Weights of a small transformer language model.
Size: 9 layers, vocabulary 4096, 4.99M parameters.
Architecture: LayerNorm before each block, learned positions, biases, tied embeddings, capped logits.
Each number is 128 + 32 x the weight over its row's rms, rounded and kept within 0 to 255. Layers, rows and columns count from 0. Numbers have three digits each. The size before them is the row's rms in percent of the matrix's.

# down: layer 2 MLP down (transposed), 768x192, rms 0.134, rows 460-506, columns 0-63
# up: layer 2 MLP up, 768x192, rms 0.149, rows 461-506, columns 0-63
down460 097:127140134143111131105112078175180153142163079149125178146146103118124117149118111133193140189129168199155180100144082050111106073154105121165141123102118078067126139178052177088133104182108064
up461 108:128154170152109108145131125156168119139143083156217128144167184136143118097151164063098096147103064127169199118099158080129102106147154103077120141128107129145137135093058119081143127133192153
down461 119:076147164127107155138153050109069109146119125090136111129114172093104144149111084103096091177183133127163172072118119113116170096120127115113157138174146152090090147103114116074124105068147096
up462 107:191182070151105151104129152142115172141095102131095175052132203096181131113131115108140103132157127198147096152160141102130166134115085137140157127098145158153072125141130242095085102060112109
down462 102:084130165168112142108085081119129189118076124065122116162143084084152097071094107166172165103079143115191138092138118143162145107132096074133143154098150094112090133129148112107143119160101094
up463 139:086086124177092127140163069104159115092165181146138131103117130167146070075153209169072100133139126156123161160118102113136113120124144159137134091120108189075049112151154121141154132166112092
down463 136:114202144145187177117090148137035102176064113155168135099080101108127088154109126136117143122133126175105159093145140097158164127158137073116109147116181091137132107085180142117168161064175102
up464 091:161131124117093119161146111141176108103163122116156120130124078203115093120136137078141110060142141166071196086099043102131142140099126123094133050123122118095106159091119136101181107093164090
down464 103:144093140048139096185117142089106121132161114150136143171102142148164122072128142139132151116172153118163153083074099091139119106125133133140155137111151129145078167144099084123178085094161119
up465 108:144155146085119053118156129195132116150153099141093084167150043153156107126183141141108097044153155145110138140158157142161057132124079099112137117114152116076102161072136192124151183135077102
down465 124:187095144102106117144158087127072114166110135250130086123145136137136145127146133142126096108157120079089097154118154063113105118073149144095081142145126154131141176144077083116092152082126159
up466 125:125035127192111127163145088135116143207087156162147095165113131115153158115174135159099132110120142141177188121231111111159084072146159102123112107141105104152157130138085097119159146131074108
down466 110:130175129111162000140165141205130155136153078166081144158102142166201080113103145074088134169133135082149172141119153139089093089090099091146142065135172124138151165143141124172147106155114127
up467 103:084117155081049108121144142140109164113102078120162172125116093083112104083092142133116131072135076095092178090069158149142074071160157158130128066119154153160121133099115153102140119142181111
down467 128:146138086160177098121143152156110139195125117110133147102117167143114136158092090092101155104124153092118115114086120146100118129100149159134161153074106115168087100102131164171168103134080067
up468 102:119187181163187126140113134149118092145134169115171103178158080131108188170111135177165094184087105127114132168098127105123117163117163144086153129117099148138131146147108153109078072126157149
down468 100:178173117133108163109169108118121113196134156160105164174103103200130129181129142083066108093121072089111130103156139073125141103140116122073153106114091101101099104157050109083121122077150129
up469 096:168130120104159135121069137070111119164114117079082086152062145158101117096146161133080063171148133138175102097147191113092073117148105119138109079131148100101165109098113131111078119124148155
down469 096:159130159113113172082147143090115131177086145204139108107117084112124111134124117063077129124104132123133106149133158133095150115098137154133222085102122101175065115084163146204171160148132075
up470 101:159145120173140158140126119117126152146101112123174139136119120146181064157112097124132073091102140127203179137109139121138081129115061145137141114091118109193087139139136093137108114156178046
down470 096:177142101139114188093115149128100068120171106070164130090137090165162167169080051097104087111137134100120102161111192127154180085136102166152103177092136113107114105076097111138072126055129138
up471 105:162164157109115116151096193203124182116114123126137098128141136130141139104072106091086120137089090148076092191146131099118110039153165189157125125117112159121135157135159105133106132152135073
down471 085:144120105103105170130097125160109120147095132143105127117116089107134125126168096102174173093128102148168092123115149154119107141177168101094202135145187070153114147169193135159141127132134142
up472 103:152092153099077084081162151156079132123099163127123065176164130122152148131149107108174110161139037122165139124112115123096132129111144154102118153178163112101141124169142089122130127158196093
down472 096:182182178139119145188129085106099150153089032111175116064140133150125142175147131140103124132179093158083085103154081095176082187138095181185107109133120155132164119094159123124106197132195155
up473 093:109114130132164137130136105078139143080109130100139109143166178124064171159102128129080140128136126091036136124168134101108174131160118116179102137129138079164167154166065097116153138153111118
down473 098:125098160179148130124107128085088125108098138171059099187145034094155115150146045103146096132142085048112102145155124165175111142096075081092186158164161156094107155152137073153130119128146149
up474 103:174128160153152111123116138092147151039119116128177166075054103129143187094129133177087105141087132168090092135115077109158107122145067101178142131154106172153081082090119184183136137128094102
down474 094:163116136194100152141193093125097107120175162105173147199122168081118149156126122191116169081085207106116135124150153088180118170196193146114093179048187125132109154126120090094155163154155178
up475 108:127095190136147093162096148123151094096107196159130184106131151173147096148173174148140078137119112164161177102075094086075168098125121116126151069166112116072113147125165141094111172101056121
down475 094:133138173146118133114127149095171146180134135087148195145130105151180142151131135127188125101132151143129128152110120089150105162134229112173160117125101137143096148116098182120123123143164136
up476 092:132107140150109084146136047156146154153214121177086124135136140103167110127130151084155164152146164101133120161116160128125035119120100171100151060111144213144097142109113114104101106197140103
down476 088:158069145126166180102125162108137138116107131139148121145157159181099121121072128097113131132089152132084138145096142124149207197092142097086100132152100133049151176140090139099144116123160131
up477 100:139133084150140105099078133172115096188133131110179105145126158138122121091155142086093083157119135103123135159169155107136111082126150159101196067160115137138096111091219088110141138096174159
down477 106:093101119127116122133120105145133138113173115143089121118117144105113125112147167137171106081160141103142099128124178193155135099104124102140128091146171124171115118123173081104139082109078158
up478 095:122134137220123166073123111097115125104147132071149161144107187152146141141106097143094138130123186124105118138149129157073120144139051205175110129131163125136154154106127183082124121113070150
down478 103:147120061171166075106194109144097126130109118159123144138185148143158138157146141154160148122097140129119085131069104136130171139121125190110154126125123146137112163157108155179131131116120208
up479 106:066121105163120167180086168114120171191162152183123059145096137164085158121133043102125083100145169167096116170168129129165155093080102091156179149118085157112122101206139099110164102182119113
down479 106:145132126143145139127086164123115134121131114126142102142120132108095064160150133179111110099147149122148095114085136120137152109140139116201114178107139116121187144138145086134203160093094097
up480 107:062107086131167083134111169105128096080160108165083109094094101127102134149164116149165218159120107109154104119099148063149125140102133158081116184139139133184106138163107109186104134125123151
down480 100:059128155126151152100176182102061096169121166162149105091163181104090163129158094150027131151087138104125131128120097098129142082158050098160137111189195063106124138116168093050153129189122144
up481 091:122039124182169157192116115133215135154182121145050099108195139136128070087117158072101151161111162134112065103110102148148099125087132151130144102102156087138129121149106142068140121155154156
down481 090:126219091102135207097166158119090100143135171122202148128163184173108150125099114111085177075114112146115153168118100178147193140159120107122105135146177114170140130124145186145188152155129157
up482 103:156159134206142114116105120156121177065144127149075094158147157088185147120040145117149099156077130119173100113044157178145128119107126093110087135174139180146141120084109155111170121153112113
down482 105:098120084082117141201132088129156125137130179084111097116120146156126058068153108125160171128097140167137096159143071135118153137136171124120182057120140099110121151127133065067172111142124118
up483 095:117096146122141165123162131125073097145173138174115088066091106146111074109170095103111192159134134095145180164182092107112106162169073145128100146094153183108172110148119171182100169081148204
down483 100:116123117148131165183149114163101099128074205110127087104157118120128139136125090111125092077129188119149116151086117152120163145105124213090089081075112152144146106137144204135135101160123147
up484 097:124166120097105181122144081151040164134175129102117142123074140136128121110118063191123135135135104157173097133143118143110150184105078125124137085114122085112156129146098148139112127112134067
down484 099:086184136132116095035103119135179151125149105139138105156116096129157115161123116175170153122133147137145103144125145071134167121092075119151148134135138107174151129151139137155061108190145091
up485 089:139135131143120149127159159141098103134168113126054120127117169156138139155153153110079163119127154156121167150118157075187122149101077112119176192120143150157122092110158134048119130096148142
down485 100:098150105102147102121134178100154065094110151118143157076159147142156132126095148128107126111118114121158130116153158061182131163133109089120066134103114124114061111080117106068189083185107072
up486 101:177102155194221135098126073206128142131132158169090121092185131144096064122121122118119127100153147179134100134182147146112101145110129197108083132164115131160134129156117137065057145166167135
down486 096:103086126163138184157117200184139135144151095095139107159173121121136129110166142115125066093147152153127176109093138141196125080139095139123112124066155113125160097148116134144173156083197103
up487 090:166097184137135136088153114122107160107138068170076111122200036124089117132121122111177132051132098150190108121073168071130134149123143146105083126105148102141098188108170170160152086168157150
down487 096:128129073135107105121051115118155145141180072137141110159147093183148117122133053100120159111173159071130129117151125153135145205101149114155129115182070170138125114138201099125061111098075081
up488 092:077170104150114090101142147143099099097151167140092136124165111096140116134111111142095161175126118124123176103182081104143161120139121134103176180154187151115137136139120120120106125152155145
down488 094:120101170164080155105123162152170103103066068105112130128170121095121118180076158164114160143126136122105090127129109133168095110145093105102134071148097151079119157103196153127192136107215120
up489 101:090155076127137131077157140121166125207116080182170169164152128117107061147110106192128082188108111101136181115099107143064122100074154088130110096112135127154140072080138114113095116121067151
down489 099:112093154095090150103084125138080118130112146140156077115177137095138106119110142152132159142123166082107103126144115116076134075146148129140165130145139134164122174078145110048071136155119120
up490 081:067097149122155123123076081176184145140144131165099078126152066142111155140116104104101139146077114114130140078123138141107136114140145147106171144118177116126154134184050163135142085105062087
down490 097:111177134133129097201160135155096173136123139134071143148072115136123096171130147104136134188171093056117152135155128197133111104154108149085059053109092122141103137126112108100111159128060115
up491 098:105103102170100152129148076110105131124138052118162170233180117177173163108115128126119192118099173175113166106102081103192107145078099089115089150136083130138087123198073109104089091078164160
down491 108:141175117154117198121136090098101101165143123148108138113140156150157159157114141142161212127146118178068140104139124140145092138125083092135112192172115105141133072143107102147121127099169117
up492 109:111116137167144166139193109103167152116072105120125178051105073127112167126121109155098112120093143115173103093128074129074138172076137188154176182129088111102133120124186124088141092130162079
down492 095:122132205127115130146104144109151133106123148084153162043131104087150152091147108145124159132129160094170117155129108126167170149143136080104091163102107142183132141115138105090143162133135136
up493 102:066130068181184136086128187122143152112137116135156145165141085172133172140143099092114161121180137146108123129115126130097053189097125109112144129147167143166159112133093170088101127107170173
down493 100:130128110146105192182159106129046151167120116125174076179115134155152137141152098198146112165205152114109139126106170119112130228106144180137150038130140088143160152150113173132124118115113153
up494 114:087130125027105054141075131121133121171137095137081108169110104172124085180116130093114149057157047112079117126157100106172081115158133127137109100167187105108078155122073140116171149140176160
down494 115:116127096148114115122166152100080133121118117167116106175152193096099137066101105133122120109096165111096097170078133094135179110098104102132127154092082114123140107089175066200137164087083106
up495 099:135157177216147142151120145165120197134004120135154133118095062122069138082107117095158148059164134112128108139167138112158145129110110137071150119064094155159186132120086078172098125130165146
down495 105:148126132171096217118169130122126093110169163181147168142106137160107153059132135179116113116144092134142151097139149124123154170172099149168102111126124129195176149127079172116163112169087149
up496 105:146090117160123119079141189168154132175082154122153087115118121160150149153192157091101082079122093165131067096133120091138118076170161163164116148115133179183066156121222153136178071174144120
down496 078:127104156114168173138135133128225153168212116081167150149092122149111094063127130131206130103095126082100102153160150072169100186137138105155165104174160080164106156064117141134073094115210088
up497 088:115106163177101146126154106135113150154116133143110157129114121099134158157140174187091192073093146153066122124129153150109113154147125156155121186157097117240176123131094089103153104136107083
down497 096:183147125135130146139126093117116147093144069139173117167120104056122198147108105104196124099151118154105128128086143134150107126053099127101166166130075086102126164128123125194166121121054153
up498 096:132056091144125079157139103096166158105126086119122156184101133098123125077098195128101084164148154131131164158081171150140122124131160154128063176128171116136170143171110097115116109146150159
down498 114:121129157076126096185115099153096066087117112141141105145106106106160155110162163157116141107100197062107155099106154122138141162063099120150125167106142134088144161084140121104052134166195199
up499 102:133118079151161099077098091153103172178125125134198139151147123146194176147125177107158103122139169137113116167108137109160059115108113096138073063079047109167161162146125113140127194118136135
down499 093:113130132115163150150115113139112142164130145118126125095093191127154167134130147100202101127171124051104134122137086117032127123145088127106137106151129116108150192141153155055149159119135083
up500 098:172130157095149134057142171171130123168042127188185158127125163102165170116091144180125112117131136124132088127128135086103149104112105134164134085106143125171111114088123153155092180137144107
down500 104:118090155085159123110154163159137130198052172156151101134138153157146151076136130092138161120128081087143123111195134168099132161192047174111076112071124116081100201095068173143162173119148117
up501 100:042142080125146111077072129149155147105108127177162168076115115147119084116101149145113145105064118134138097081113148208169171149128092128140128185096167109131153143154071098108140164133080138
down501 096:148133178139103121211105116132106132099135105163108119070126113110164126151113120103158077139120176155133185129091173153108146143120122163149164147109131133170132085105153092164148074086063121
up502 096:108149123115128122152159091114113115155149158127126177103127172095132143138173142142120150116165082124081173054120164138149156168089214094086125130156123198131134082126119168161107199120144181
down502 088:148166167100113149113105117175125210144143106166151152170073083104090089102115116154120147134127161105190147147126161104146100098166148088113127122121166119113163129137150152143135128143121100
up503 105:129122134178097146149123158092154164128111112159099119063066141108102053146170054121152091179149105155128101122215151091136138150100103145129084103151099136152134131144090105158168083131139105
down503 098:154148116115102129032176105086136137152145124129166123146155125070080115145129139092117186117092137124099171117078136106088130086115144116133203114127156104166120084125124106143127131153103093
up504 097:111116050111137065092179179102085115120148068196110169154117130096111168140115099194076131109130149076135154088141120099140087125144172161171061136158138135112123083104081141064159181102162195
down504 095:116137115111080117139073164121091101161179076105153173111083165098168103091153079196134113084111198102146120121170126109124152164097135170168085174189140166169134131065167113054114119135158140
up505 099:057129113055096122117148159140133105079091115146183126140112135132145126154119103092160121171060096139086145166132051071054147186131157104053116097158106165128135125180198135094130059106162111
down505 107:128116141106132147136201132142116125126138090126079122160095104113097080132089158138145136139138077142130158117145161106067122136118186081172185130123083097092149125117104181102106108138152093
up506 094:085101149136139115164071189119138145191090160190139122109136069073085123122144120138160157062142123125153152188179069137139140109140195144091054100136169094146157110115152163135104190104122127
down506 077:083156161138146098156133138155138148175106094216104112112171120121051081166118100165131171095156172109134158161148089106138141059115135155109129071130135071078110106109118110176150138155152134